From a checkpoint of a small transformer trained on Wikipedia.
Size: 25 layers, width 320, 4 heads of 64, MLP 1280 tanh GELU, vocabulary 8192, 34.1M parameters.
Each number is 128 + 24 x the weight over its row's rms, rounded and kept within 0 to 255. Layers, rows and columns count from 0. Numbers have three digits each. The size before them is the row's rms in percent of the matrix's.

# o: layer 17 attention output (transposed), 256x320, rms 0.0515, rows 194-240, columns 256-319
# v: layer 17 attention value, 256x320, rms 0.0513, rows 195-240, columns 256-319
o194 097:166123154187181113111131122118135098113121146108105132118124099137117153151118120141110074161129132121115124100123091117160121091135121121139104122105159141114150205155116135126146095110135130
v195 108:145172158090150109151136084124166140159143136141103076132132128145147112139110118101076093129152092132119152145145195130148121116120100139132179143106088133119112127144128077112144135149131116
o195 115:142131113139139109102088126106104136106089131120143120122127135155122132126165134115131160153127049158139160129143089144089123166116155114078081137110174098094143176119124160134121116129118126
v196 095:120128150132132140115120125128161149092138134123144098151193138138167162120128125172135140177193136129129138125120144137112165194133101131138114142102121104124126120115157207131077107094112128
o196 096:113065146138141124102105122112114147183116155168126162116097133163100080111122094122116117091070151121101132113124107096132094093108129087152137136102123160130105129132142101105145113131165151
v197 096:178125129156124121130130111112138145135165130143108128135160155148134109135120156134133127121106117095132123156100147110102092149129137146118127158131102115127152086143114157128142144109143114
o197 097:079110132116129116114100110145108128138163155143186127144087143119130081126138105089107142150142130122096132102106124138131123119105097138152112132095128109100150143161142160125120129176149107
v198 101:121187150124146086170124137154157128134102145124109147143093094164146116127140085111088171127125137136107159089121143130152118129128148162127206178134143083125137108167146070139130145135118125
o198 104:133108100118133143103123075129092125093114141114128113153150127152144130182094109120157107154175101145126132073127110120158131145129103137090118125185148149142110121152142107130153100078111124
v199 099:112137134128149171126112132118134129133141108105124100116152100106126123121081144133085077130150131123097125141116138130129157166121146139165150122082111157148149114150126126123150111142129157
o199 103:099162093124122095128178106148107157148105162134103110096127097105132161130175115145112135129068124145150153084147130125102126109145111122125158137146106136087105125139077140152143155115107104
v200 094:091103148142173120136132135138122104139102132109130127100118130133144130155121109120166128109152148118165126121106113108126097177134129099110152116136129120128097139108130124141140112136163101
o200 100:133124088133158159130159141134128123115123134132109147169160156155101141092103104093159182121146113120113105108163099071112170160112145145078113155149124155133110115124152120141144106100098092
v201 100:079156128130166104136130120111114101138147113112116122117098113120135166107110167104158165163110126138115122157142137096168127102131085099137134143171133086118131144132142087125143123147141139
o201 098:140148138155103140149161085116112168124145123127139144152140144114105161161131095125136103129126118109159169125093128111095140154132147143081155135090166128163129173123106147109132142101114147
v202 089:128150197148177129123092123104117130096148125127139075143081157183110114164128126133106151137143136104116141117114138121171154160130116118162146099127145125129077117137136138123117138122113133
o202 095:109102104146128106167149112113113094163170109096128158114153147180132153127109113138124115071092120155131158131087133122132124102085128130129112140118143144096170134123093147154109129134132147
v203 096:082136097104122110141106077137131130125151167097116128065175090142141101123120135131137118145098144119157134079127123092128130121130111150155128099083162116149110124123115115156127126131103152
o203 099:153180200125069119158137148119125141140114150113130144140109143127146133147148145128130139128155122155119150119125148129066198109148172160073105115134158126084168109086092097109151176115094155
v204 095:148185129109115098154148144150112115157134135167094124104107136104089099099079113108086160119091122170129121134154105116135116114112121170117139127115113099141118086132087118090146133137136120
o204 101:127149129085070131148124091107136175124130126121146108148125127119134145126153129120155138156175106148160107138141140113111114147148085066095116132126128121149118110161148129088126116125133180
v205 098:079124125109109104163123168075182136098173127116117133161089099144142101086103142152154145118133138168121172107072142106145106108133130153164157118065133158136170135155121063125137183170121155
o205 107:171172118164116159145141087148109092092136152131109112164185151175138148164139124168148124157102111139129102082122092101131134150129105130117120126170147148125122085120142106155169130128134143
v206 095:101124128157115105098102117119122122072150118155158133127168137115137123133160129066153101128091139107134113123133102131132149116143115089150089116108101179113150135105142137145126152132128131
o206 101:157132155073109141180156119131155138169146114132113168154091161102100064117137143175115123123110136108134137148119129072122103106144173107116128133128141131141133173087160138108142154169111145
v207 091:149141091140097086096107147122115157122135081193168189111106148118134106139132104098150123132132133129178130143138122160140128125140118095109154155116147136120144134124109119112154136116143125
o207 090:144100120107132105100141134141111110121129107094135126161168191160088130122096162109148128117169126141140088089093143089109150159120150134106107123114101154161128122166194093149128075128137110
v208 101:140166110077167111109124109124170089142123134118150120148134140111150164116192151075130121127097114148111131100123126123103124113130119167105140147103087122131152147156072101161139131116089132
o208 105:125157090105114103094105122143084158095113124083113119103137103122129114153139059105128149146130103131119138127131090128133106160142165125089130123095118098085145132122111144138136114129103113
v209 093:139126124113135127103111121121140101153143128101139125178097105121106120105123090135146158133162162191132114107128175127156128111137133154139139061096107162127121150091197144180095104110140094
o209 095:089116110132135118141146117139142119136117139141111163096147149130145159099183088131128161144147121147111122125136161134117091174135122111115126159167124147132083115076133139108133145128105164
v210 097:097140133168112121118141118133133172117112101131179131111172103128125124132160113132147095163151141147122133159145135137137145130138113138110125123166142127122134144134127115143126112158118129
o210 103:120131102124142117131127106127128120110112117107149161130087153092113127146137088100077181106123099106133124109099144142109078158153158121108165161086150165101094091136105116160173149142098148
v211 100:085143107057153137115131122119151118144158129117176105172103121114079153123100123157143142127157163102109169113125151096148093097123159127133147125103130111123084092183141132155123139128155129
o211 104:144134151171133132179163115120097133088139115115119105124087150194179181151116109072179128120140134125124149120143097130105139161129095132168166129111157129177154136103097112112143132133134120
v212 092:118136098154105125161132136105113151148116136138133098137162135133095108134155137099124114147117094137105149125136150105146109137114127176109119099167157108126145156094113111151125054099105108
o212 095:131144131136180139116087123104130133139083144118082131120126137124118132129122133164111130123107129106160117147137114152156086114144104113128161132146163109115127117103098161113113138084142181
v213 100:158122182111132125091133111151154107108152133116122174120146118114129129128145127115131132128150124146137143094137113097134136146116150079133135167132140142124134125131135085131109114146116139
o213 095:173122086101141166138163102116138128130110115124143132134110145145145146144106135100122108159118112096128152102100142160148139144122132141132109114127119143151115146157138123122152087154135118
v214 097:112158135143132069166131141107148126167115162155086092104079129093152133136122142144070145127103148128138124154148121133140085138143114132084156129121123122140092123153108080116151099136125086
o214 103:141144150110123114134128150146089128097124117155123132160156113170164212131104104144174158155140148158128149084108105122156153152135107154136126116135163151124130117124110123159143158121089106
v215 106:104106114097121135120131135141138144114130113148142157115129128131151133123120109107108103122107120122128100123200138114129107131126141160137119082152112117136126171097141133154129125137101126
o215 107:116130123099141089130109165136144155127104127097114122149146122103082133118136145141138118140168128125100148171105104111124142125118081095109137102122127144092139085133111122095099109081111158
v216 106:067111158129139139166126102134117113152123101121148150145151083098107123110140098151164105142172129132111170078140190139133145146146129146145162132173134112123132125125115130076119091171116134
o216 104:205118146138152158129164158144169159148117136111088144080097118138148149128138136094139128139117128124125144130111068183137163126124105145119110097115143149135115098153103122148090146127151138
v217 103:147165171108154087169138132156125135160128175097116107119131143156185126104133142119084169138125120136116119155121121112144131107135106102139161135131110113127111102172129107151110143143117155
o217 095:140075087139108130127171131124111100088150117112182130127157107138143160115117141116111134139140114131134167112139107164133146147148162150140093111104133130121132123169123118127142104160095085
v218 097:105112145055163081145097139123187095108113111102104188166189121062071193164128102111163106146178136087124123142077106120119159131125135136104137160138132170118108134074170119098113114182138094
o218 099:142153117201116145127094131119091122118110125154113151086101167125132113095171135133107114113157125149142150096161130128096118134108122138110144128132142122097099093170124131175132117119135146
v219 095:090103169154136176124120124171139126148120101127128094118195166156077143117170128135147129150159145131116143090110156133128074107126142107136148098181112132140131145131099118123122151148079095
o219 100:164131129126172123120164130131125074096122196124090127096085112137157165123117180146144142137136109114120132137122088126115121109146093125142142134139136167128117104123106129122162117148118112
v220 099:121121161126153082094140151164148099136128121103170099137130139128097167081132139129131171129085141128128126128129135188144160119120102163134112095151130153122090144142146150148149090113147095
o220 103:161131131114128107165152168115171145138129122149118136128069114124174158099130130107103165139206158158153109113125066124098135114126130096123170121106095138156129105102089094093118153162137145
v221 093:107107103111155135118143140119120165095138100159137093150139116096108147098163130157142115169125082146120151122093141143101118140125128190110118130111117151132162133125097139160064140103167156
o221 095:128157179166086112122098117080118132156128115120134118119125126158132092107129158164116128107114121131136114099131107099151104131139127089083143122127155091104119153113111111121137121081150133
v222 097:118109126142158124129102136146130127148135130132159159110164141111140126129142096109098123150123108124134148110126163131133098141129145100150133178134155151126108117117129158120090137165137083
o222 098:098151114117092089115187105156106118082144158159157118130137137095102173139118166100130173109169111111166107129134137153056125150147111120093127111099110123105132121162142145115137088111096133
v223 094:122113125144123113116146082090104151105117122094166141143133119145104116111143115109135082130104139109097130079118113124106177104131131148162105099096118100127126121099153123165149096091150147
o223 097:144123113104100120140093138119142132155180108129102144119071146086104095150150142138102119108121139105150112132116158144141116112114117115133161106099148160139170122104139143121134172128168154
v224 093:111127130116112083092140120088140132089143150135150126114148127151148129130119132126138111126105127158114146118118144136098104110129104141146091088134150175142117151187133113119093147146130139
o224 098:134126177146096150161128112135137149096122146157091153135117099111150139118133113169121134144118136117132116135147084127158105093132177132101091117124178118088107092126109142128134117158130174
v225 100:145168102096140149188139127130150147171151134145114144151146100132111096110144134083141122135126143182133149162077141129123109078138121137109145126148142138154131130160126082120144144137116152
o225 100:152103163156119163080164103120092128121151128088101089090184122130124192097160115174156130128131135136114083148119086120128122167139117155127123115122135119123148134158109139169127110154109109
v226 100:113128118091136128125145145139144146120144144145082096097114150094149094162141117118124131144091112155099115124142105122089102128111140124094117127153090170143133135136082093109116148124153146
o226 104:109165159162133111154139114134119113120133114138139101139105134109134120107119118141163122109083139083143122109148106140136142153139156114116120136148134114061118145151140123145139095133086103
v227 099:105129161130159172126120117168146182108148123097138139128126141153090190103154118145109132149106116167169137096142135152116171145129117141144135138146107124132091118150128144095122122132111109
o227 104:200106135108136096122154117121119107126154122121137118123111096123171132122138153137127092140113143116095155096083153164121106135139127097101116139100115132116140170135098124129142130146179117
v228 101:186146121146081145153147163140140163073148129094117151112149106109125130142115151151095138142102101104132131110117117111110169152127092152121095078111155139134127135090108121150133128119128120
o228 100:141132146118098131152125122088153087146143118128121131157126177074103105142144139095151147121116183141135100115141156098145112122148153120089144143123135156119140097134141155126117093099177137
v229 104:165122177091141112131145150163171069156121108121083121146095099173132102127112100131150154116104129148145139125117084122157113137113102137091110131106162144120116165146147140159170167129102119
o229 103:079124096189137145155130117110134129133157160156148136083154150148145153134125130136131096170172144127109116098142138130138122144154139186174119127158109120122131098142136102133117135167112163
v230 095:108150167176112114114137136144132131126141127110154084143119124156115159123154123124129068124150174136101124121092162156079150152131116129094091115069137143138156145092148135157122174102130106
o230 097:134151133149141121111105165126108116151134150119119149138117105132106140123144161166174148146104148154116108125148120138155083156116106104126155125195144117171116085105124110142141111142136120
v231 102:114115125161159158110097126151159132139133139124114119129143107124147118103130101128117101125127134136109173147133112112113117131122130143102135066134123125136150082169128139162114152144111126
o231 102:166103146112108119110136092122156135092117093105154119142098133120154154114111125079160149156145127127105140077163118152127118103148131131120149150152145130123101149119138144115168109118146084
v232 096:143084102137117164109114127116075115117146124138139113120158157100129146114140112137143146050156125123116117110108147140111116129109179139143122062123106149134137169116139084112116127107177135
o232 097:099139136144136107122122185160182110152070131118113117100095082119134097127161166157092086116100116130159158158147153165100142119130082121119147112118092087153140108109131143074143146119155141
v233 094:128143104149150157136114133060100111110138131135156157140115165130130094167105139135178149172110135111175141172128147117076144157122097105121119118095103143137137154167121112150157110125179103
o233 099:111106158110132107106104173124125142138119159101133094115105097153132150107091120134127129153118158113125116093147130116081130152148145151127134180129144111119094133146125092096133125123121145
v234 092:085113134161162096157119091139149121113109147122080065111115116105118112112105132127120123184181131115137107131104150129123146151126118102123142133071086089132113112180110134120138146169110138
o234 094:161101125148087154117131159120095099159152124112138173123139086157153122115143104074111117139101133146083151136142106105134115084121127114121076137112147095133121105136154119099165179151133147
v235 100:095150082119121093130109119108141098125165088168095143137095142146183107083166103147066177114125114088127135173107084142158128159143108134063110104125132144142107143133124113138101093110129110
o235 103:158129144123101151157118135113112127132108115146141137110146131137108161122131093106154168119140110167135117131125128107090108092129134138130157138138171148122184148128115110082129141137106124
v236 097:136152116091122126106114143088184109145112182135145174136075130113136130152144081140128165112160122089143124162153108134120092091137140094151147151107128168129129102196151127122133123119152090
o236 099:140102148108117113127115064163091112060169123132124118132155118148137109110144084120128106122159155175123132102133093117119085150149136133091108117157143130144149084128173108123158120159094112
v237 099:135105125130112147134183148108165174110116086135084141105152107124149135096094121115089134123089128188130111152136122119126106154122125125091114108154134127134084136143058178135108168122088135
o237 102:126141156151154078142122104159112082138111141110087129119142177116128148138111146135125127139110120144099105150142164141128116124133122159149112146110113170067151139136130138113131109125121109
v238 105:104144114110130109147088169151146110155118162110148102119135108122114135112179169166086149145125159133096156146137114119171135128113117075099138127136144094130122125142096141118128095150126144
o238 096:119108131142112134125147102120090129100154098089143140142135114167129194110142100108105153134164118138153141160123115129112140142149132137106100125132131139098114121146112113146172137145087142
v239 094:134107140156085129136112155132076163116156143153148140125078102109140094108133123135120115133168122118185114161138138099166107172116137137116129103091168083141133132103099155124122109150076129
o239 092:121138147105152135152163152119164112132113163095092080122152180149120144113095148101122176110120130133134129170123124164088142112150120087128147138119100098113141101110127117147120115134145097
v240 093:175106117097127151134109091104107148170110131081117166104189120128141141134114150126084159137173136118151092099117168118122184102137122094133155173123123117119128104176183099141093126138152115
o240 096:133121118123113139124151096142120104091125109120148141118120118135126122135163086066155111147143155125127159134105141188113113135097137129165111124083145156154158121178144155095140136152097122